Each number is 50 + 12 x the weight over its row's rms, rounded and kept within 0 to 99. Layers, rows and columns count from 0. The size before them is the row's rms in percent of the matrix's.

# layer 3 MLP up, 256x64, rms 0.224, rows 105-130, columns 0-63
108:52 40 49 58 51 62 44 35 43 45 42 67 41 66 55 32 42 37 48 70 57 33 63 60 61 24 50 56 29 53 58 47 53 36 31 62 41 26 57 48 52 48 45 36 83 49 66 56 39 45 62 53 59 49 71 45 55 52 42 66 55 32 37 64
108:31 39 43 36 55 51 50 20 58 51 43 45 43 65 45 34 28 52 54 69 55 38 63 35 61 42 77 52 63 59 54 41 64 40 48 56 63 31 57 57 57 53 66 22 64 63 39 54 62 57 62 53 41 42 46 35 60 58 45 57 48 71 38 44
094:26 51 47 53 52 52 70 61 60 60 35 52 39 64 64 33 53 42 56 49 49 48 35 34 48 41 70 27 52 69 67 49 53 37 49 50 58 60 48 65 51 53 56 39 62 46 72 56 47 14 44 46 65 48 46 63 26 37 47 35 34 43 54 39
120:43 49 52 31 61 51 20 30 46 55 41 52 59 42 46 39 47 67 54 60 60 53 64 46 31 35 57 58 38 50 44 51 43 28 41 59 61 48 58 25 66 59 62 38 49 50 24 75 59 64 72 44 68 53 62 56 57 60 51 52 37 60 42 45
095:35 21 49 43 50 70 51 63 32 56 45 25 47 58 56 54 61 45 60 43 39 58 40 57 30 45 49 26 47 54 37 52 45 69 56 60 56 58 67 36 45 41 38 39 48 63 54 33 41 46 76 57 68 44 43 81 42 55 64 48 46 48 56 46
113:47 63 62 50 49 41 35 44 38 52 39 55 39 50 63 39 48 28 75 57 41 67 34 18 43 46 64 52 35 44 48 53 50 43 77 45 53 62 47 40 56 68 39 46 70 52 52 64 60 40 44 28 51 59 44 36 61 56 31 75 56 52 51 42
104:31 67 48 40 42 45 57 56 32 51 46 68 58 62 59 54 44 63 75 80 43 50 30 53 47 52 38 47 47 36 34 66 38 37 49 37 45 30 58 59 74 60 64 38 55 53 53 48 44 48 46 40 49 50 39 55 68 51 44 41 20 64 45 65
100:49 51 54 46 45 64 46 51 65 70 24 71 49 57 80 38 40 44 52 50 49 60 52 41 53 42 32 49 65 59 62 60 49 71 29 32 59 53 45 43 52 73 71 53 48 56 51 49 23 50 43 40 57 40 48 42 26 67 56 49 38 45 42 61
036:15 43 37 46 52 52 43 37 50 30 46 48 73 47 81 61 38 31 68 67 42 66 40 62 41 32 53 42 37 48 26 58 45 48 49 49 60 44 58 36 52 66 56 52 59 57 61 54 43 34 42 48 59 40 71 60 55 43 47 57 33 57 53 51
024:39 49 40 38 72 56 40 41 41 44 29 59 53 63 76 49 33 38 66 63 47 63 52 65 28 16 42 34 45 51 55 49 39 46 61 71 45 52 54 38 62 55 41 41 58 57 52 75 39 46 62 65 68 47 54 50 54 50 57 61 39 57 58 60
130:51 53 39 41 54 50 74 47 53 40 45 39 46 61 53 61 54 47 69 48 41 42 68 48 39 33 69 30 37 62 56 52 59 68 51 54 59 50 23 39 46 64 49 37 73 63 60 63 36 39 37 40 80 41 49 60 31 34 55 64 59 42 37 55
102:49 50 34 41 64 52 54 61 48 58 56 45 55 66 54 60 37 46 49 62 59 64 41 49 25 49 63 25 45 49 33 67 32 50 33 56 34 26 42 40 55 59 42 57 43 69 38 47 53 57 54 53 54 50 54 56 60 74 32 69 21 71 50 48
103:42 36 60 53 46 59 19 55 55 46 48 41 57 76 55 35 61 40 69 56 44 37 65 62 50 38 28 49 67 63 43 57 50 62 41 62 44 45 65 37 23 63 41 76 54 34 52 64 40 66 35 43 47 47 66 46 41 48 55 46 52 46 64 41
107:33 46 39 35 66 55 35 24 66 59 52 46 51 55 51 48 37 49 56 61 60 70 53 65 55 33 42 43 48 62 31 63 28 51 58 66 45 52 66 58 53 43 55 53 43 35 65 38 41 53 69 45 61 46 46 79 34 41 64 62 29 63 41 63
101:33 61 50 34 78 38 53 62 46 49 47 48 47 41 72 44 52 29 66 51 37 50 42 31 42 26 58 52 53 73 51 52 52 60 65 38 60 58 40 57 47 36 53 40 78 50 34 40 45 37 51 48 60 49 66 41 26 48 63 72 60 45 40 54
111:46 51 56 31 63 45 33 40 65 66 29 75 41 50 49 50 55 51 56 61 46 35 71 51 49 41 37 42 51 52 51 45 47 64 58 42 42 71 42 39 44 75 58 61 40 64 36 60 32 71 45 49 58 41 72 41 54 45 60 53 22 72 44 47
102:44 47 51 55 78 66 55 59 43 36 44 41 51 47 59 57 30 30 74 38 59 55 38 58 58 42 58 29 61 69 64 68 45 46 33 47 71 62 54 34 45 43 35 45 64 52 35 50 48 36 62 46 71 49 47 56 39 56 38 74 44 48 35 40
121:34 52 61 62 47 73 34 30 68 38 52 47 53 59 58 71 39 42 54 61 44 35 51 60 47 47 48 45 59 45 29 51 59 45 60 63 39 65 57 47 64 45 54 53 55 33 29 62 27 43 53 59 33 44 78 38 41 29 68 55 42 56 35 59
106:39 52 42 40 48 61 51 43 43 28 52 37 64 35 51 44 29 40 53 71 80 45 59 44 51 51 59 52 51 58 41 52 52 29 54 79 47 56 54 59 62 70 56 36 61 58 43 35 57 33 57 59 64 27 48 59 34 62 35 60 44 59 30 38
096:50 57 56 49 39 40 40 46 43 54 28 60 79 65 54 72 51 49 43 63 43 46 54 46 36 48 58 34 58 42 54 45 49 40 57 47 67 53 46 55 48 73 66 58 77 52 34 57 49 37 46 33 48 31 73 62 66 60 41 30 53 46 29 30
110:56 41 48 59 60 43 53 51 18 48 43 32 48 31 69 65 49 38 48 43 58 65 30 57 63 38 48 43 46 79 38 56 41 57 61 77 24 55 56 55 47 58 34 64 58 48 58 62 59 52 62 54 41 48 43 60 46 59 47 62 41 29 57 32
100:13 52 54 45 74 62 57 42 47 44 52 36 40 69 51 41 48 44 58 49 63 69 57 34 54 31 34 32 37 56 46 39 45 61 67 60 48 53 48 28 52 28 36 39 40 58 54 53 61 46 62 48 53 41 66 57 39 63 59 77 52 53 48 61
100:35 29 31 60 59 41 45 40 57 62 64 47 43 48 56 58 53 54 58 56 73 58 31 62 46 41 60 53 36 49 33 60 23 46 51 61 50 49 39 35 42 74 45 61 52 34 36 77 42 52 45 45 45 50 68 52 57 49 73 73 38 57 33 46
105:38 57 30 56 56 71 42 61 27 39 33 26 60 36 68 40 67 65 52 55 40 40 59 60 49 33 48 38 51 55 53 58 47 46 47 64 47 66 51 58 33 49 53 51 60 68 63 55 38 39 64 42 40 20 40 40 47 37 66 53 39 40 70 47
117:58 64 58 47 57 77 61 49 47 37 39 26 57 71 55 54 59 29 64 59 45 57 26 36 51 34 51 32 64 47 68 67 64 49 48 46 40 42 51 39 49 65 45 60 67 51 58 37 54 38 63 36 57 28 46 66 59 38 31 43 41 56 54 50
108:40 64 22 38 56 56 59 35 45 18 56 25 41 61 59 57 52 56 51 56 52 62 48 60 59 39 64 56 39 59 29 59 37 47 69 44 44 46 62 48 64 55 60 48 62 56 39 51 67 41 77 55 49 18 46 49 55 51 53 59 37 61 44 39
# layer 3 MLP down (transposed), 256x64, rms 0.201, rows 105-129, columns 0-63
106:75 41 49 56 51 49 41 53 39 53 56 37 14 41 31 44 54 44 21 54 47 43 54 42 80 43 44 56 52 40 52 51 53 37 60 63 42 68 48 55 52 39 49 51 56 36 50 38 42 74 31 54 54 45 73 31 65 47 66 50 54 58 65 51
107:70 51 76 64 37 52 70 62 59 31 47 52 71 48 63 58 48 57 57 36 40 57 44 50 38 52 45 67 43 34 39 48 66 52 35 58 57 45 45 34 51 50 60 55 62 49 05 59 42 51 37 46 46 42 38 69 40 45 55 60 34 42 51 52
103:62 44 53 52 55 43 35 70 84 45 52 68 61 44 46 56 49 58 29 44 79 44 31 44 60 40 61 43 64 40 47 40 72 48 71 52 50 51 51 60 54 36 25 58 41 61 45 44 54 30 42 50 34 49 43 58 43 49 52 48 56 59 50 23
110:67 41 64 68 58 47 51 47 43 58 50 43 45 60 34 51 27 39 39 44 35 81 32 63 57 54 41 37 49 44 41 68 24 62 50 37 56 46 53 71 41 57 67 72 50 60 49 35 38 69 50 52 43 34 34 48 55 56 55 30 61 51 53 49
100:81 66 36 78 59 33 51 44 35 64 68 47 53 53 28 51 45 41 44 54 52 49 36 52 65 44 51 56 40 45 48 38 38 65 51 48 47 30 40 58 44 36 59 70 36 28 72 63 34 47 39 56 50 46 53 39 41 61 56 56 37 33 50 58
108:72 44 37 67 61 58 43 69 35 58 60 61 74 51 33 44 36 39 54 42 47 72 50 42 56 53 57 55 59 51 72 24 31 63 57 30 52 54 61 54 60 29 39 66 38 42 56 30 31 51 36 47 51 42 54 49 57 60 43 36 43 45 57 50
104:80 54 48 43 14 31 61 62 45 59 55 35 30 51 61 45 50 44 33 56 54 49 57 57 74 53 39 69 41 52 55 57 65 38 46 64 35 36 35 52 57 36 55 74 39 51 53 50 60 60 45 62 48 38 51 39 50 52 71 36 48 40 54 40
099:74 39 55 36 65 35 57 72 55 69 48 58 49 43 66 56 59 55 46 54 67 66 48 36 66 60 52 55 51 58 47 48 65 51 43 45 64 41 50 66 41 44 39 40 22 37 41 42 37 50 44 46 39 53 55 35 42 60 16 68 50 57 25 53
028:49 77 47 59 54 52 59 58 61 44 57 34 57 36 20 46 51 69 40 57 51 61 52 43 79 65 26 63 49 42 55 63 52 42 36 37 53 50 49 66 49 45 59 56 49 71 45 52 39 48 46 66 28 33 55 39 50 44 64 59 60 54 46 21
028:45 49 42 28 41 61 49 29 58 65 44 47 68 32 49 29 68 58 32 44 61 59 59 38 46 50 38 28 44 49 68 36 22 51 47 38 61 37 50 57 46 39 55 43 62 36 43 45 49 31 41 54 70 41 46 19 45 40 38 58 51 39 51 51
126:39 65 63 47 37 45 51 45 57 49 48 38 58 55 51 49 49 30 37 41 51 39 34 62 61 38 59 42 44 77 48 64 40 34 44 43 29 36 79 52 62 43 77 32 61 37 67 58 73 44 50 44 45 79 47 57 47 53 55 49 56 43 57 43
097:59 48 46 56 40 31 56 20 46 38 39 63 44 53 47 23 65 46 45 58 38 42 46 53 67 70 80 48 64 36 59 38 53 61 52 55 43 35 59 50 41 55 50 31 57 41 61 62 55 39 34 47 49 71 41 48 36 40 73 54 67 58 45 38
103:45 45 60 54 33 39 43 59 29 42 74 41 75 36 35 58 60 57 34 60 43 27 26 63 37 53 59 75 48 50 50 49 60 32 58 45 28 52 44 56 51 55 49 69 46 44 41 55 54 61 45 69 57 56 46 38 65 46 75 66 48 53 44 44
098:32 53 32 53 40 55 77 40 43 51 63 29 62 47 64 43 37 45 41 59 41 56 51 34 66 60 52 48 52 51 59 59 74 44 53 36 42 52 67 71 59 54 50 52 39 70 65 48 70 39 34 52 51 31 36 35 42 68 63 32 49 60 60 49
105:64 40 58 72 54 55 61 63 49 56 54 62 58 24 73 31 60 45 56 31 36 39 36 53 63 39 46 70 59 35 66 39 40 48 44 44 45 43 51 63 46 33 36 41 34 47 50 32 45 60 71 57 25 48 44 54 40 53 53 65 53 65 69 47
109:62 75 48 28 40 51 60 37 54 20 44 31 53 32 44 33 62 70 51 44 61 52 54 46 61 62 36 64 70 38 33 36 52 39 45 60 50 68 51 42 64 33 41 44 47 64 42 53 49 68 48 70 55 63 47 55 43 46 59 35 64 42 46 59
104:67 56 63 46 66 46 57 65 56 29 48 45 25 56 51 78 44 48 35 46 44 50 52 66 09 52 46 51 42 42 55 45 35 46 52 39 42 57 43 36 48 40 69 64 56 45 46 54 57 70 52 45 53 49 37 72 65 55 45 72 43 40 66 46
120:58 47 62 44 65 68 73 79 36 67 36 62 32 49 52 66 58 43 34 45 67 50 44 48 42 57 58 43 53 62 47 31 36 55 38 64 56 26 40 43 56 36 57 46 53 70 59 34 35 51 53 58 60 46 38 46 56 69 63 44 46 41 59 27
102:41 42 21 45 64 67 55 54 58 60 35 49 73 30 37 45 71 58 38 44 48 59 46 25 70 55 57 49 50 45 48 54 45 54 37 21 59 49 59 67 59 36 59 72 45 48 32 38 46 73 40 42 45 56 58 52 39 56 49 48 53 34 56 61
097:55 51 74 25 45 51 61 53 60 49 53 56 60 37 54 46 62 56 62 52 69 64 46 71 62 61 65 50 54 45 60 34 60 49 38 40 61 46 38 46 22 57 60 48 46 46 42 20 32 62 52 42 38 32 34 58 37 56 32 30 53 55 61 62
110:35 48 42 56 63 55 51 48 69 54 60 43 47 52 49 41 70 33 53 57 44 51 59 30 68 36 43 55 63 49 69 69 43 37 34 50 58 49 65 47 61 28 50 38 43 54 30 62 33 38 63 69 48 47 60 58 35 63 22 27 52 56 58 66
101:58 41 61 57 28 59 64 49 40 40 67 60 60 15 31 45 44 49 44 49 47 68 62 51 53 64 43 42 58 37 49 45 49 40 56 61 49 45 44 74 72 61 45 66 63 36 63 48 37 45 40 67 42 55 45 67 39 43 50 40 31 49 55 22
100:58 58 56 33 54 63 46 42 51 51 32 63 42 34 47 45 36 45 52 63 49 47 64 44 69 56 66 49 36 34 56 61 76 40 53 24 59 29 48 19 44 54 47 62 52 66 36 51 64 60 61 44 57 41 41 39 50 45 53 52 77 60 53 71
112:69 44 53 72 37 61 43 67 52 52 49 47 40 45 65 54 43 53 37 48 49 52 43 75 30 55 34 38 62 37 60 49 26 36 37 78 69 63 46 52 64 67 63 39 60 39 48 55 29 48 44 61 41 32 64 48 40 42 35 51 52 42 65 47
115:47 37 21 50 64 48 32 53 66 60 55 47 52 53 31 51 39 33 42 55 70 65 55 39 64 62 43 42 33 55 35 59 60 51 28 42 68 67 51 44 44 44 49 72 52 45 58 57 38 79 51 49 48 66 43 40 56 74 53 59 56 37 34 48